Part of a small language model's weights: 4437 steps.
Each number is 128 + 32 x the weight over the matrix's rms, rounded and kept within 0 to 255. Layers, rows and columns count from 0. Numbers have three digits each.

# layer 7 MLP up, 1216x448, rms 0.101, rows 150-191, columns 336-447
140091139126063119117105125183134118103106163060178137113123117181091103136087133139087109134105128191111096166091143139179111158132096117121155089170139128109112159131153157155111124102129123172107143121159050133112136106125165128080138131186164154079095166165127096125110120086119146144111095158129150159070142103074132156155125197101
132137102152125071117115061135083127155109165092093106105171137093141161154143096095120168109098219137179179131142135129110122150139194204134138145149117117110177165175064187121117096123071113099112149131163190093089108127092158126147150104162172116152145109060130152146143105132161098049129134129083126113125130068110105095120134127113
133055177172155091133164156139140195129094127088120129196187177156170130111138066084223125068133126168027074203109134170157092116157148095146127086062074086126095114147089149180093072156102089070155101150152122126149131125148107032078130161148142130156181199165136097127125085087108136144197079122107147083162130123049146159118131116163
170123104080099120083162058079175058076114109130169151118109154081112139128146097147132109104170123150115176096147071124142153186145124111112157178100159093132103145085192096099087163118148170105146161111138169078094200142111118171071119100155101130101144086144103128169080125148083159167130150177136126120146094096127132046098178157124
112186136115146133117114123149112117135124133138093109146149112050201094186167178152095103141105135105122194112054141141185128118149100130163102100171146164137168200116145068169102135114091134107076068106113068171159086085082142123099180101162120097147165083100163116168131079146138137078131139149136123142170167163081084078124112177179
154135133167117147116086109146136107134135106156076190124152144180174095137128166185116098166149153171120113118178089179134132111118123115102075079160160029100221082057225112126131084154153112131101116101130151146148113126179130094110090121204100150161096112096135162098145148116157133179114168100177160125187203123144102112131094141148
124139121126078151199064068172117141129027125107162155173143162169132111094144145069147169088144115099094108166100118116138131111140181118172171136137156078160097145143079111108123088118125134102103145140205111129178122160140138160062148125083062131026121192116132174101141117118130133047114119115129096111146157107126196125136190140113
180116155131141152132115144143071118146172131189153124077123180179109141107116146101134111202120176105095138131109082116150114130116133084098133101160216125090131143151138157088134132080103138117107165094101168178142179082124127136066157163118123131125155105104078189083175055143143144148102121154107123185188126051088138157063115140099
100101125137068175118110149150126073122157090100077114128153125134098142103141115186170151117078109137105105067166078105131170166103086145071125144097105110135182181145111159045119109151152135162149114095136196140098136107143098077145120148166167134152156120153089102146124132070110119149138140089149156164139114098165187192156163123108
109136135080192113103100124146089079133152166076096121073072135095062172153121143116082174156164142128069184129176142128115113152121122097105124117125111057170178087126127131144108088081137058158163190128098094141139102075125129160119162079115190127104098127099142141153182144096125132157065051083128160170037104098108167154085135122150
175093149153141147107103155159133108134156098121096129109139087077144091141126149116116088144096107136127134195120132130146150133101125116101158084159109119150101138125202134098143130158121160137148158110110163109159151080135139092167110068102099112111131122080127148142184116104069124094099115113150134142115135127140076154141096135153
157135132092110117162117094171127098114130086054049111182200135165220143114081089099170130108144126167101076083127107067073115129125157154157125147101143167077153105139089158143136099140112141087102113172127125142171127163155124157143085124200118119119092115119113082107165119125125130055067136151128108109078125160129149083150150117155
128172162084157124163172076173152234129131092156139148145085153137149134090087156136181143146067123059143175125140104142090127111075096092089123121090152121210118127136126108117113207176157123163155199089076086201137097094138104159169159167100166114175083153152149165097136159137129121040144154143108154122162087132182182186121144117095
153155121069094180075155156126164087120093110116075109120091147154107140123129110198108147145176153090108144083083113134159139101069138123167078122133101137101140134121110144107080106124102136194173094126054134123120110183161062154215066100144096112139152137130172130121095126105132201089142078156126101158071102198070110078145114142121
048127131100137213126174154081126079105111163162146154087119108046113115137125102152108091199148083175109124145104181121113172122110148162152145101096113130146166105127133115153069041135134195103113171139134139132153111177120167154103093143139190109092158160127079070132141157125112105107086148087136121090055117170103088151077134072104
072187144119178130145111089129205117128140132117121163141113161083139088138113093152163134102150144123044085094166138137139120093091169107140109127157116104110143096158128148133073129134138116117116125205165106071113121189139147241154113110179118076138140093177107102152120102117121167130115089116132122139117168153124101094147106113141
146102158149090158056171139111108139100129089114056132118133140135190145129178113111146168119139137134090173085122112129161110141094147153080142106161171125127203133103170137153144171156111133123209073123143131153135145093149122058126150105068089143129173172109137162145077161164164141120138140152140126128097138197164174161165199090097
122177100073118177104141133156085164157127134113108164103126136069201114145134167132117160061159135137139130138137145093170099128164136079093150179115112085138090122126091164162192128137104163085105118083095131159111137113112165158065161149085091095123112075147103082147121114094066074070168108103156165133130149100151142101172118187083
152126127175154193150085101136169091137077135125099141157151088166080138131125176176158126142129101167133122122160124166073125059138201126095093134066083046120152103100179157118137127130098125079132148198084088178119100138150097061124090171109114129098078170098110129109125118151074133155101063093161051127106132123130117118131126122115
117141072189147147113050109122127132109134117139102131112144146128105111153147099133113153092173137085089170142143154139092153128138117147113160095084072118133108167156119077137160166163106136141120131137175140137126111172169120107180126130097199139102092137108064122146120158097120111121173133102145054156081116131099178105140155084135
159094137198125076085164130102113102131075100157141153155169118170136088183167113144106121066097124119225136092119082148112108108110122133144126171155094159155109130135164142150141106088128173160145166146123108136153170154175112158108119133139187188187112108108138130165124128173165124141123112153080105085050189122144093158100113143186
133164121130161190118152155095046211206055150174152095123091128154093175135080175139118129126142062107107098059144118116094079069152135136080110126151174140180104103119082131049143118161150078103120091194098114066081123134143155091135144179131113117147072134135157083127151101172119112084102127141134077057089103142137145150107127141145
127122098131053160134129150146154130157130112194110158129135132060137107165098128141179168135138113185109101143127152144084133113095170109161157122044115142124132103106121122141095165091121189121165104102128141219141080185094133163140105162146124162111071157081111114109181205153163214164114129091131137117173120112076205149127094134139
118120121092219086095094086155179198159081130096164136158119120209122129105146178148153067104182138153110142163131149175126094091092177124127141158089136127127096116094167133145072106114071138126072169145106114128074055091133138159136098164107131137128162141134137138107155140079143091119101106125135149113098173118122125105141133112167
105151136138028114174164116135090091095083185209091116118070146116088124072139190084130193125092130131130108120115164079136111113205116198137124109150091100106087184106130186154126158086145105125164110125144124132073130149113171127113158106131205093117125165133157066114103141095114151154169161150136153113166164062090166196116133100070
116082126111127067164160081134158084122201123185148172171143047176153079142117170118135108118168106133140098168200114172101141149065098124124117072138071135137146089117174125108149120134108143125066113125089123076085084091148165099131144089095082093140161151122201172102097049114102218174111145158093135174079140115144109155075171112087
134179121080123133137153121112173112139090095051095180105044157110104105124103113124110106096134104080127212154149156102094105130121126133152165194123101113115181121156164129174156106087124133174094108060153078182179015090103098106124116153083122103130070146124128115184150116153136130147159104141098137149114137151088170135116120141166
159121105108134087135072137124162097179150174127135169100131177161193100145196109120149160172134153190090132116146098144143125159122134139135119163139126152141117140109106189198078135198194119118178119155140159133133148092115202150138132185154088165157147121129190152144097160145070089077159165114152095121103120148141137124170142073177
149126122161143067150110173028118160130139103123163096146123115164190107135108079104105043143119147145121135147149116134161117158077197117196143110134118131108135089140137144092127179102130160121129110108148146100152117068138123116118103093119089149113132118145078119068095151139084087105108152135077097137118125122143141104138090107100
140144105137163113150091102177108159127172157119148103079098099118147142143127166126145147074136187180137163139118116114101100119132171077121116092113157168133114112106111180085194083160191130089094098100129122115120130163175168116123134096157211088140083170123082134127144130115165064116100099118181124111159112103048125107146091106159
175150100131118130077073142067208158107165109075124123087138088180133145132082153107126169143126084123150122148176093133141060097091102099118151099179133114152141151083119118068102191188183105104151140136061164184104180075119103157100109111083153194122137110126092153142203070157144150166151169110124118089102120187130122128135125135116
202151087137125081108135153171123144096134138122132170101166081173164146173115158164105108085180150130161117094118084152135100134158131109151087132158123096069121138163190180138133122152128132118163125071180098133159140112164109076072073129106123130103151146158114175146163123093100127180049197151166062123099165056078170158110144189111
141085136105155150117140118121128122125138130107138139117146162069104133127150129143142094128126108133162123167097090122081164100103108122134134172097149178086154178115099161120121079128108148166152167169179157125116148130131118113134150133132095171106101112112086064132125066119135142147086160170112140129147119128163111101052142089108
155113122091048118107111145245122096134116182162153127126092123158173104129090111109137123079119131136078114117146106135141117136158115117195093140149108129190123177148120137136110140158149128088159099156134132179109133086134096109117131169164111140158130117132146118137095127148130142123131106192137134142138083112126105141095058134086
094197109093104050124128170130083138190096144112121154085150110130131082110083089090153112102205099132070108179156096129083136086125107103141079089106107108108136125090157100156102115172107122149139174149097093142128048123130093123106159106086123105114166161170145103098127145115143108130165108154152118108149117097110114077151135126168
099173114194124152125091115122156105155165129167116155210096190046093144121148067167151132081184123064123110131114164155122103136178111076112134194128129121137126107127127097134126141112135159090035100087183099174125068117110134186081169165113162127147138132142147119189097134125103067035111113167145066057136165189206124098118090159122
149109148160092112220085132171119158148135084118164188065095088057180136182096086128084130095099115123152109103110081108144155103113181099159037142139067131127214148114157124134148171118111172155111098185137101081116126146097079138108070168131124102095205152076113153108153134098123100161135132106178152151072145100213140109117061107161
159101106078125122160163157154141113134121162151136197089131123110103064106133125129138128098113169187092108109087175124148138113147110085181075124104169089109104122087124076097170128132118174162076038100162209152135163160110174123076120084155174128146126136109145081156133127135088105183099097117180141087114121066133125077181182163128
160080152101135088135112194148051114085169128126157165159181083127114100028156120086102103144108166155129127113144140165141120135089095116160087178111106113147064181134171142114100146126174156149155154118097133106165174143164184157127067123140153150122061136153145126113113159114124137144096115135108123166136112117128131154126118146142
130188049147151122091093157160086107131075133077164152111141117129109140189070104077184080144125137111136111123082130123126150151086085156129133166144094102095123124151148166082075122102142107119121104062154116129137119153084146118146172119149146164136137134103132095130119145156125132144171176072067162142097110136098124084109130103151
091096158140126129154080183178086144145141092154128107097181122110147096158112112098163183128100114095137113108078170173147166189137121197158121103116198156158144088133130098138110119179184084087134142057131131082156112098169183078134144179143101124129118116152152189129143154167085088168125124125103140121092171072087146195157124132133
164067066163105153105165183083117111148159128101100177173094120130098113136173142124171136106130141118064155160098087119138102120200084179097139130090138123146137106111108206141154166170076141148107102092129104104163072111081206180120094089136139137119140162125122046137130138129206093065128102102136139109166171143154136140120150147115
# layer 7 MLP down (transposed), 1216x448, rms 0.0932, rows 150-191, columns 336-447
163118113136117090153130142134104111085121168121052150147118124011052096103143140137156102138161140152099140174138160135183190114108057072168162111126071128177080156144121175126191108126063145113174153169153116066155147096160108136139147133119145126131107123086109109139115159093087181098109090143146092114188108085157085132128104128137
149145052135126140090150065076123142142094155122117173110098217080144178136145072121145159095072113109119102135117123115112130164075202075127108055136150037167154109105158120130110163124193147104157114089126112061142158094137126146128180087154156154131117134076120166144091083085135123124089151096129141162201141132156126114121097113122
160145118151135102151154125124125163126120156072143093131163123143127109187153142111150024152115154159116119127152080170120132135157131163159144191151147241129105128192089197142135072115161103132069164155142104121138067129097186129090211094149103113115135186129191196157053139077150154146115143113177147122103137141142144130169174123090
130094082183089140083144135117129152118167097156089114158093123107144076123117173131074154147101148088151155121161139109081100203166138107103078104078113076133107116071147132143130135099100163115140095146144070140141121121134113139040133164145137177103131140157159087084064080121148121126101128135161159128146120157107148081135135130175
099145126172128099143127135124154085153134119173172119097130115069079146123106112156127090116142145185121124120146087099131102143080132090113167108125131153139038136159152091102082149146113098101098155078109114056165163103101138079091177132069102085111113110132160133121055094151114093103111201129133151151172129159051103095097097119060
145130104135139145185140090105131140094080128127141115084089168141197102136133152098083099111144137105127142089138064160094076146166126141116132144087118150097184171142066145166153056107159109116066133105117096144133126079129119177143116117071171109151134158116120163064094125156133129143137098164142102153100124140107180094099083113098
149162106120141101175187162105104140185096163148131158143115156196151098083101112137128145115091133132117161046113094071151126140192175124098167091117099104089107108122131066100085094137147129119181135133131089106043166108145092137108090119086098031094132136134114156139085112115157150155125134157128136180142128077141164135130159128110
092136149167098122146173120123144161157132108069131112093167083156116128185158129071155126111104164105120129161134101172149112121104166121103164093144104109134100160124124115126112160129097137109135106210206111106083141147146186120101167114135095110103099131121115162072140146128104105143156113080074136134111126125114117168145089178126
121117072088130146116079161127141115068108071141146073116104146109175131130098124132057150092149176149107113154139137077098103160078090090132036125095116091151207205143053106132132179126069104148085168104107163133113189155165142131134067113174172114214135117077149107178188141211112129125068109140151136163081146143121105107129132150148
093123057087098133140107145163116081161107084115063123155160091017093126145144134125083132108081176143102168107080153161148099159125152105141084110180097112134171173130091154103133120132212125110186125201203149154111133123124115125127176106123175138103133066150188152110087136111112173099175068134107177119069159108058137143094143159155
046159134165152102098112170077127139092066117146128149094130156099124163110054146184136110127150093170112098066131160112152125147134130116108118152135131067138157168106066114155102143142108110097078121138084127135100113152120088098086115162167100139086111138129132062100099120093141119140132130130122132115139176108118141150118148114204
078144155127122138094116166110086052171101172135127145154153145115098160209128125131126160158132095108108116144145093072135108119094140176108124117092144137161132113155133144163140127142111139162074116141163152087121099164111113137135172134110134121190111110114089084142098136158155117161126065122071150148196176113157130157136128163128
126120153074161170177104196060130158170093144070094080107134141164081172120086157113149068094105162113111083150117113131125090140121169152132143164135162220153133180122141123204139103116162104132090129100159166126135088123124141178168156185143097089142121107150153152117111130126110173152166153066145132180127163128157117102142091180085
105115155105109173120159068117101090146104140126192066115156111183117173151107129180145148237149133177085092071130070116107145122139146107126160106125156092075069072120106119113146119096083192156149114111088106141139067166140110134140129163135161148078156171143115162173102109109122151161159088189124110187087103066158155116160100141103
140153111108113098134144122088102111133147149086136142158127121046074187133132135137130110119117153104179103108130164102108137137123158137124083122166127094162099083106120097120159144124123113119166139131137135094142098151123122135136129080114154135165062094121158071135108110145098151159132140124131168139113120141153103119165150121135
122114133161186115159171087143071110148129135154080158156183108255107108154162142125138129134117094185146137125109131082065118150088109150110081076085128101146133109124140092151150135059125143079139145113137183137066121141103121135147105130138126134134148127123171119118143180158066076122125166148083112079134128104119102165100074152116
128080121113154053090132065202103118190125185141125144144163086159095131166097148145126128155083187135101114090170218122142102150134090124132154124097192164171109174182201159087089126062144127128187145112151083155105112152116135087055097116151129118078079127053141126130026135106150139174113150133129154156113155162138139095092168126166
128171118174117136113084096169098115136150081090076114109153126114104111173130182177072156115085128162124109069144190199164170150109159128098150127123144098156070129126109148115131127115077139129122163148174122133145180084121099167152168178191114098130113091196058097156144137143192144150115120108135126160138187106086077136167102149138
125126065142091150139160144102079146145110112173093175135162116211123149129165176118084094124190179099124132125078119196096101128121144168141129096144127132134128162096071107096107160110119144123117150141131117127177106153155163133131131121108168167167139123131134107090087145112135093139110124039135107153142176108140159132136166125122
155116160160136164135144114114140092132106047173150059157104162176146111137145149104164125101159147159143149082121140093087175144098139082148122190138147103124130107121126129078131107129119126116158156130191142174131100086208128167102249162150112093120105103174106068080122113106112060141061147153152086097176112220079129130080166055130
119142108171155157121130167161131149117170123149123082083103189138170164161098154116112090176124196158100082088106123169110182130121122145127119102120132099099098094133099199066107174146080090143161068114143114138084138131117135158183159127135118104115135167103125093103108118113153189136119173127096082113169169137122106096165173142103
169114204165140109100139117134156102144168128117093106148132162109098071048139118106160099090202104061104089136159136154123162098111095135105051153121113136140113078107119096071164139164123092187073133118153155167136109238112168135116139116116108121119086053096140122147141102111151109160145106115083112146110112183124138123166114133142
169136158145135088092095066117144173135047135117100115080153079116115082161137110148118129066083152150124138125121142097158166180116110107093148090136154187113121149114184207168100079160125078095155099157043109186126092160112139090146120105106139097131105111124172117154110139106125122138068048144158140106087129185108156145146151085058
178147109166128089110123138117146138109153142115136116109133131122107112158113131128166159211114148174142115106182122091162153084128114123178110163165086145043122056118060094126146155111106105099131098140141097180191124137162085184144180109045150114169130136119131067118199067099175136127101130121063193146129154132171052159075095100101
132164120232121132157096106170080183116115108080100161126105202121109144121127190102113094148139160122152113137111120124088184099159129178133156139112160130070162105083111121092075115133157098118096132086122178112155155174109160153108148179132146111160118188104108140097116168126143155137124136164067114171127111081185166135154101108169
164078151130054101136149116137102086155173137146118124183127009166102198120147114107139097122078157204157129166117147160125133143096094089150172156152184119138125110180150114138101109119119086105133149193075173130128073119157149105129108097065104168169123152130166156125146111097220142089092136121155098125083076141122144105087138130182
144133151128155107147097197114149167127087110081114154125115099105181109126120153148127127147095103105168134121137164098216068171107058152113134244139114158058117132129121072112119168131116106110149108131112064158220140115095108169198123125071139138113157140078136136095124065193099132127121075165120087177118168163177080100201131116119
193124164170128061128100113161166176157152156035107128178201121087120146103115123153172178146179152140110144100068182091040178162044100131128181159062121159108116098182122121120145085119082146155199128104154145153156142124138143132115163152108103167166123165086157132127143163126156114125128097142137129081122126090110098161097079073174
142130152198160173120117077103062144114167138115139133094155146051134168209122164126142044112132111120084127120163072095169146118159094147135118159149080139097113144114167165154136143063184120084102040074069134106121241122094152151090114130168143095079083196072112133140163099098133132169144114102063103109192127061079140121084033149107
155090139167128116174104145105131197153165089095141110101124125091154123134125189155168118205141111129181156086106147185108120114102096146182083139121155087071146146071132112107125132123136101093082198068144103115155084153175163153147088124154162105096136152107104145139166125168118085089126149150119132142112093158142124146108160134122
067115129154135099167125117150119090145103126133149110183117114038197205151167059168046134062150153164095151076151219131144185127124214135153141163169067081111106110160148134169108072094131059185109125135095104094147091162142135106157113154146128076164076117138128122109104208128137112132144147101118126126157147131127143104142152110119
080131115083160142138077126117110148121080107125113090136097115126124200125121118076138122138133103118161145136185099160169107133115163171093088147112087106141172128072167166100157116158113113151105121127152122095162153163152136122082083118127120134088086131131071133137138115126079097089121123163116086102143167122118108163135164146084
157062154098108203073101110157170098122129146094116085059156139129045112129152114128186166128175159150097155103142175144140129121100156115166120161122160037128165134130151089118117104073148109152150116166141122173106155100158097170112125111111125096076138215164119148163105103159131116193148105105164190153141157073110083123106097155078
117116157095181125136167201164130084136098142147128130202146132091149070142102169103133137082107121113163143155189136167086114114138115154147145150091125128150114114169108109113132130110086126171072127126115139142132151164098148124118114166119139062120075202103074085163140126151138193115085119139131127147106178153122135119102039180092
095127145066128097112173129102183097137095137143166131165135146224103030105155128103175090183119109072168165155153133164155098091124141067152084137130115111084107134144194189126095099127130151208124130212169121141123141141102190123089131144140142128182098174117149114088110095120096116178136192107134173127123129108135092151126097108055
104190144147115135181158138110192130161115162108123104146129148137167187090124083081136102126140151092170054138132120150083200105132239137130085109120148178175138140108183113128092089134121152124145061083150115179108150166116110153118112168087099119161124135066121081148119169112092122111113087158136072139127142119151125125131145156104
113138137187127128180103098172112113095173180112147127093137139115149095152110130139096098120133125098098134115139133109149192096169158134125153161135172153131135175099106140122129148130111150145116152097130170104088102135149120131083108152111123150118189138116086193089149118119124116130114138125066119136146123115114159132098213112144
125141137156220135131133081140180104154151170155106137124071187130178108154084138125138126162062065159077132145062182163174066134146174110062122096058105202114167098121056121098183129137095123151105110120194136077125127110061164122094133124118118127152124145159170092131111102095094082154157160110129124132160118107115145163154154177156
136096117149146057171121148157120132166156121090171096162106160148087128147132126142138098067130126127132112102130093146112145102135184132100125113098105181166093127109136114188153099150133105187142148097156117144122174124112188107126138120126202106150138177077158092162125098125088088161069113112065157184186128183117101146065139123219
164153110126150107120138133148127126181110151118120163177126122076066083122160122131094163125119137140126115093136091164122164141117142186124177084154129117232082111087146123110140079135130145129110101140162134138123143160121124136159124098185085122120128117181152121118219143109168152146161092070098136143152118131155129149143122153150
110050158181137142087083090175085157117136177165130132103196141088094107140063160155083115053159129190127145142131143115153147157213134164129106163099132128107141126062078130145186133171156162123111125150150139159104169159139106159091162076187160089073124131093133096090131101110117108167110118138108085122117153101069153147105128126070
094105098189138095144167090131133112140190134089120127133096099203145185099179134133112091144195157134106121135091119152144125116128167165070128117144182103119144169089147193131133116137134127123089112103101057146124119149116131117086134084120111087164176167132099085235033163209149127178145126083129148110108128085209099119097151156102
# layer 7 MLP gate, 1216x448, rms 0.0948, rows 151-191, columns 336-447
081132198133128104129074181089141132169148139117151128115136062080112100114106142065099136121163163083101063117167111152149108152140096141134141182135113105149122077111110145138140085106127126125098178114110111088126173092169101172132160211141116132143117211182098096100075142154161136089176080076084127124127122141131068138205096101120
159152099162117147162148113144150100162116110140136114137152181100133105173100142119090174153170171123219165051109120120112072211096190117135098171137089108134083148151133110102148143133100176109108137098185196100181090067173064163142118149108139135098111131137103165121116181082165144165135158128108137164141088101178114159141145124154
103153135092141150127091119157104172176080140123116147195108154110182116125099125140120125147117065112080170125101147145129148095203186120155051123172141154117165165140093121177179179136118114139121089139136098184125106154169062086103164129159138162072108127121120099126063136118173104108137131109145170128143153118102163112127086161070
131143103125224087146074101216113079077217186161119140136126104162106078139119137160106096137102184102128162102129107095103115126151124110094087065149110132069096114097123084141104119118031053146142193075124087150124098161091191065101136105121158139140100084123193123095127124067178150105137190120125096129140114152119130102106137130147
175104111138119133146088152069168124120108102079133171146152136107189137124144087136156125141113133114137150123169146118112101095123148141096136160133181170118138193140189138152130123121097156053104167086172127122227073125177104168105090100142136120168136117125111119134079127118144161107072166166101103157170132082170122109236058115102
128112188180091045096150195177142135120154176145110134155152113168162141159121181181141170114116170120162073187103068130114173145147080145141124125153071094127160105124149086170138128088124108125096118141125127098162040186142149090147107156107151085167087167139113080132152087129103166140120183167123106158125109181131149151173071108127
114078112081142144095105124139164148155081127111115158134124092158151182119144152188062150107099159111124134102160131118161163182142092168175075124086139088151124071118100126111208116161138069111164158205107118149118010124083107096133148159132125173136074152101168109057133149124117109112153141097127127121075138121139082141134152185101
137134110167186082177146099086174133220154181119124171147115099156076087144153125135115086098131087145062184061160147168138086146091144162123145136119136131109190155138187090177088161076102121067155121151093096153099101069172094140091175125101120192113116106153137061158093124172171101128087188159123124083155125190105117101101077144099
137116134136140109160105141095112145192127138123132143166130140083063106174140137135156181169146146069183178139117127120122179187113098158166138140156125153089079080143108103106096131180131201139155051086111159092072174149154170153100153177093153118175091157094151113120174039115118169116098198110150127152104120163146126177128144105091
215176122130123113100124174126137138128113139124097125077155148190113118155151149116134070120130216084101117185071091109074094100126072127086116130094154144149097167161143103162156167095120086155175176175133139102164154071086163128133112102069120188103105123141139168151120138064113123092119136147106128136105148183175189044096130136102
145101163116146100164138135100060149119164169101127153102090126155111110098057117042157184109138118073148113194111211141132153078114085148140112112146142134132108149167107138107105116153138110134160060090110148111133136181154165104144134147130140181081198192131105172083150151105127194127183150103148095197124136088131140085189121106132
091107137146116137092119079103114144115109133170156131143118164163221140104133115122107143136124083145183127128106058136063125129140115087098132135152166075125155106125144130113150154134006170118174141063136069133146118103137170174197090107082117151116141123138171059149105126125147189161195128148156176125114102120124145192084135154123
107156077112192147120132115196086116126121117137126125123160181173136164126176185129161173131122168192100169135164138099096112158118126063126166076179105127143119137129130108146147122111130104093148139128149118158169075159103125132114114072143168119115076097134199165097133159146106115087182125127108135148107084137104129086227157099135
147146145088131116091117133150131122096115067147160155094111107171152119139139152090097125100131119134127095137148119127124124169110122084128105096087136132075129163114115089090140166157093069167125109130148181069146088094122109092188118107091097164129145128109098137148124146176118178117158164188172099106125131105141069049109083200103
134113150168166128103142117104114120126178210053164161090171108116141087211128143086119123146105138119193128165101089197092109165142097163176132118132136171063182121109137121157090150080095131123131134140167129109084114209145175121130147121146087161077142178105104115098092140133154123143160103175156110114092154068154073186169115106152
100192141105140186132156164150101088192185151093142193216119193133136147119162155036085130123160191119120082141170097139120191140089147180142123129143222119167114097154099098139144107078109118107097076199111155133136111123116122165125082087148126117187185156134137155111185077121168142106097134084131155214166148138121107113074171098226
123197192157136160122113163089158143174154180187136097146157089078197171126131113155113149104179160049175091130107088132119137168163108074181192120163139120111139130158127150144125127075128159197085096099113160099208091125175130123087137144070150156167065140077125075093181066190101162095155148161189110152103168121069151124093112090094
079141154118139116150148067162145126126151181158134134165100103053123163205146098123126125118186124134150191166145123119015103155072203099084059092081129102140124168164115142143170089104125096108111108110115170079118132116110124136154157168088126170177102097118164150141123129124121137164146138093097093095157127162128176120130111105123
121136041093138122095127071093142103166090113136085146155165116123194125181126058144068176090161121169173143154171135195154093087120126123135191105091165083226124146103171090177135131101132179113139091089105100139078141102126127132107158130132132086090137128103107162106074127164077057142159178182100117143123182165086165123152082140102
110134165085135101091135154091080134121102130130152108128144160116156133107098166151141167136136104144083097108096105159139100156109127144127112185152126128140131050149142122138136137120155151142103177174118147108147108142127136115162141099147126128119063162153102133115107104143135127166159113149058162123165123103135135097171161062129
106138137145149178136136135111128119111166185052125176115128174093145114130132122148163120153189155161098140176164033113121118126176100167090127116111134152169085071077122117132161150146111144129138138139085137126117155119119151155073088167167154074149120116144176060122135160087154150142174110088148153150145118119165149137116155090142
131113094152170109176108144130158133156135142098122130144137153169122161192091128140121113125077160147065093134105104141141117115170099121146118125157172116175076161172155108134064079062117117155164107205106171112074092124136122158142120139079096161138096101095117135098151090131104108157168125093161109121099088102098140076122169159175
120105153137148149156097146163100113102108107141123122125140155166139148116100123108096070105171205142180129134184119115130122106168073107172118105127180136141103133115138138103168131191105134186148149136122154135122145073173148164171157145139139117108156142069090093096125175082117131163135133182122198086118080102111204080138188141141
174145131178103215122126088112149126123097081122112155148151131149128149169078122118165143109141182160094166083131156099150156118131153034105127051125076108093089121173148116130116172132096209147089097128154096098088034091127102094099120170128152105129113095092166135128146147093129106092182134054110138177058122074091101141141109132105
045116087185143069105109096183115113126158154094151109162098071092172179159079162109065141118144223127192136129129063102139065103158143161176151069111097147140071141151152126073075153148183101128133155114170103165104127136134191124074137119155115122150154100091211101157147128132119091136126086129120085116108096129121117141197127056181
126121114166204099107134117123185161101194136100181179138133110191117114135125123093179119098139166132062079066173104164075164098156152167145132149079113153085146152193136095132107098049098088148163168088116125069139079112175144137109094147182122142174145045131114127141128121130075103187109096145115133189124138136155136155150133108120
094106118153119151102171165134098123100123089143151181155116158163138114112134083135169164114156109151117150122169063209169092168125177123163132175118138151111132156111162112092041090107105136112126150134132148151168115154160125061184118118144187196146116152118045133090109163102128079100151142128153170090086106130147067131143134132112
080133123128129122095161136119121134080132033139164127149132211097168106139127166103115155123184112163125170138161124132114109160170106107160136105148077125141094157148129160133077147179114037125176145125133076100119154139154157152161159065101103126111126088102102100095124125100111106114169192100099155167188158161093099102159182109148
137121113143122136137149149122127069137162131175155158157098083151180168127130141137149135132186119126207095080133092157126182180102190135155170104107119124056071118130152167130100116127144163154094174135096085125163147146157124158107128134206111109164127099100120099144131077122131105110117137152147114137062135110147125141131089093134
114139115153190118128166110145154142121098131144133133180088155085179165074200056163082131127152124194113170070143183142131184113146146133147140147180106090160110076142121141130104068110120114181133128127094123133152067192152161188136126069079134054179111141100169109109102199080121095100139130074172110086149118076143118098147142088146
172105182137153095075111180125110164134125114133152162160085188123113119174146145155173163081118213141162091109133167092053088133123106129128116154133184112165127109134095117154147077137107188084088066170059113068087123138159158234125142138084095191165135144101085154094156160096099147135148140079120118150146135102145114106132087099124
151122199062057186124160105165070134130088138111098078158140124152119113091146181100188140089147161141158118132134137061163145147112085145131137148126160091114105160124158124113114138138144137119139131161036124155172166104152114148109078162091161153129148136130110098142137120108140191098113078168108095132150144108148142126138127202116
128152160184175092119137115188180080084108114157178173132121228178141045098097138136144106101151214085106099110074110180118147147154148102147126102141120190084141164100153156134157078097118087144135111128100144134087146092195158107162181120163150159139123192161062153094133157165117095115096119117104102122099199144189109119126089175126
110156125132176143134131186147100142129099164156131121102090111115188143139115131103119059139105110124107102172122155177108117138153154104179143089147165106110093156123100129143140188111117093143102131136149164133138144104177118117155121168165061115078182096148192163152116092119148047134151126129173129115109145162094125078144056177147
133115129165144151140124072120109065112113133077136115087143190077115091153079167110193154180134124120122171128139092097167102127115050148110126109133159110125076180146145078162131127119105145096217055144145186150150088136149135166107128160117135103154046168137169070157184175159138129116136149169140168074203070129175156155122095131154
159190112122073160121126138113155172097079109194175086159089091167096133155143170205106151104175071129130176052130127169146116160106155097132121159167146081112112135169115136114061069133154142079135133147197135159099111125146165131100185059106123145080092073114142138177139121109182218077115174119101123173087108145081136156178138167107
078084213142104086125139053132134148102120120122153140157105159087134129141116101139119156143158106044133147159179119147134158143158119128131136140111171107150075136165120181136138088133115152114163064122129120119151110105158058152086149069131115097118150136060148086107099113132163140140135188117096075124123134094138142098098107182170
114072115103143088149150190157144126126138140114168113110116153162058136152112112123130148168158105132148117118128092131106138138062080104138093163114181109133092142083114127123119086199100186213147120120109096204195117117104180134211119155109153154124089117144171135086081114151125129120144093121163117118123109149126104139142167118137
159081122125130093063194049150133193141169114113140108215172045144150156134105157155182102105145147130110090085122097127098158057124083096048153095136198095161177110135147114142186086188091165128124119122115089130123110094105180091088093118110172118149124137155134177127117183138135166182111093133184101134109122102135140158124102146112
116197129101166150158163116114137177114154120050110135104089139182125109110129085159172111159097143149175124146199124142066189178101107107032075123154086085119161151204120124140050146121161174107124205148093127137164108159176168105114129136139125169211133082139110092119071161136123076148072101113128156188054120145121178111154159159105
117169155098117118206129104129111208090146107115143141186163183192190128214062089166129134091092120086187093211124141091108125160075166119102079139094136141100101162118111180133141139141177102135106136061199103149113125097144131211126127132122193157057107105062136166093225121089110107166143131113115142136101177092119145101118136109186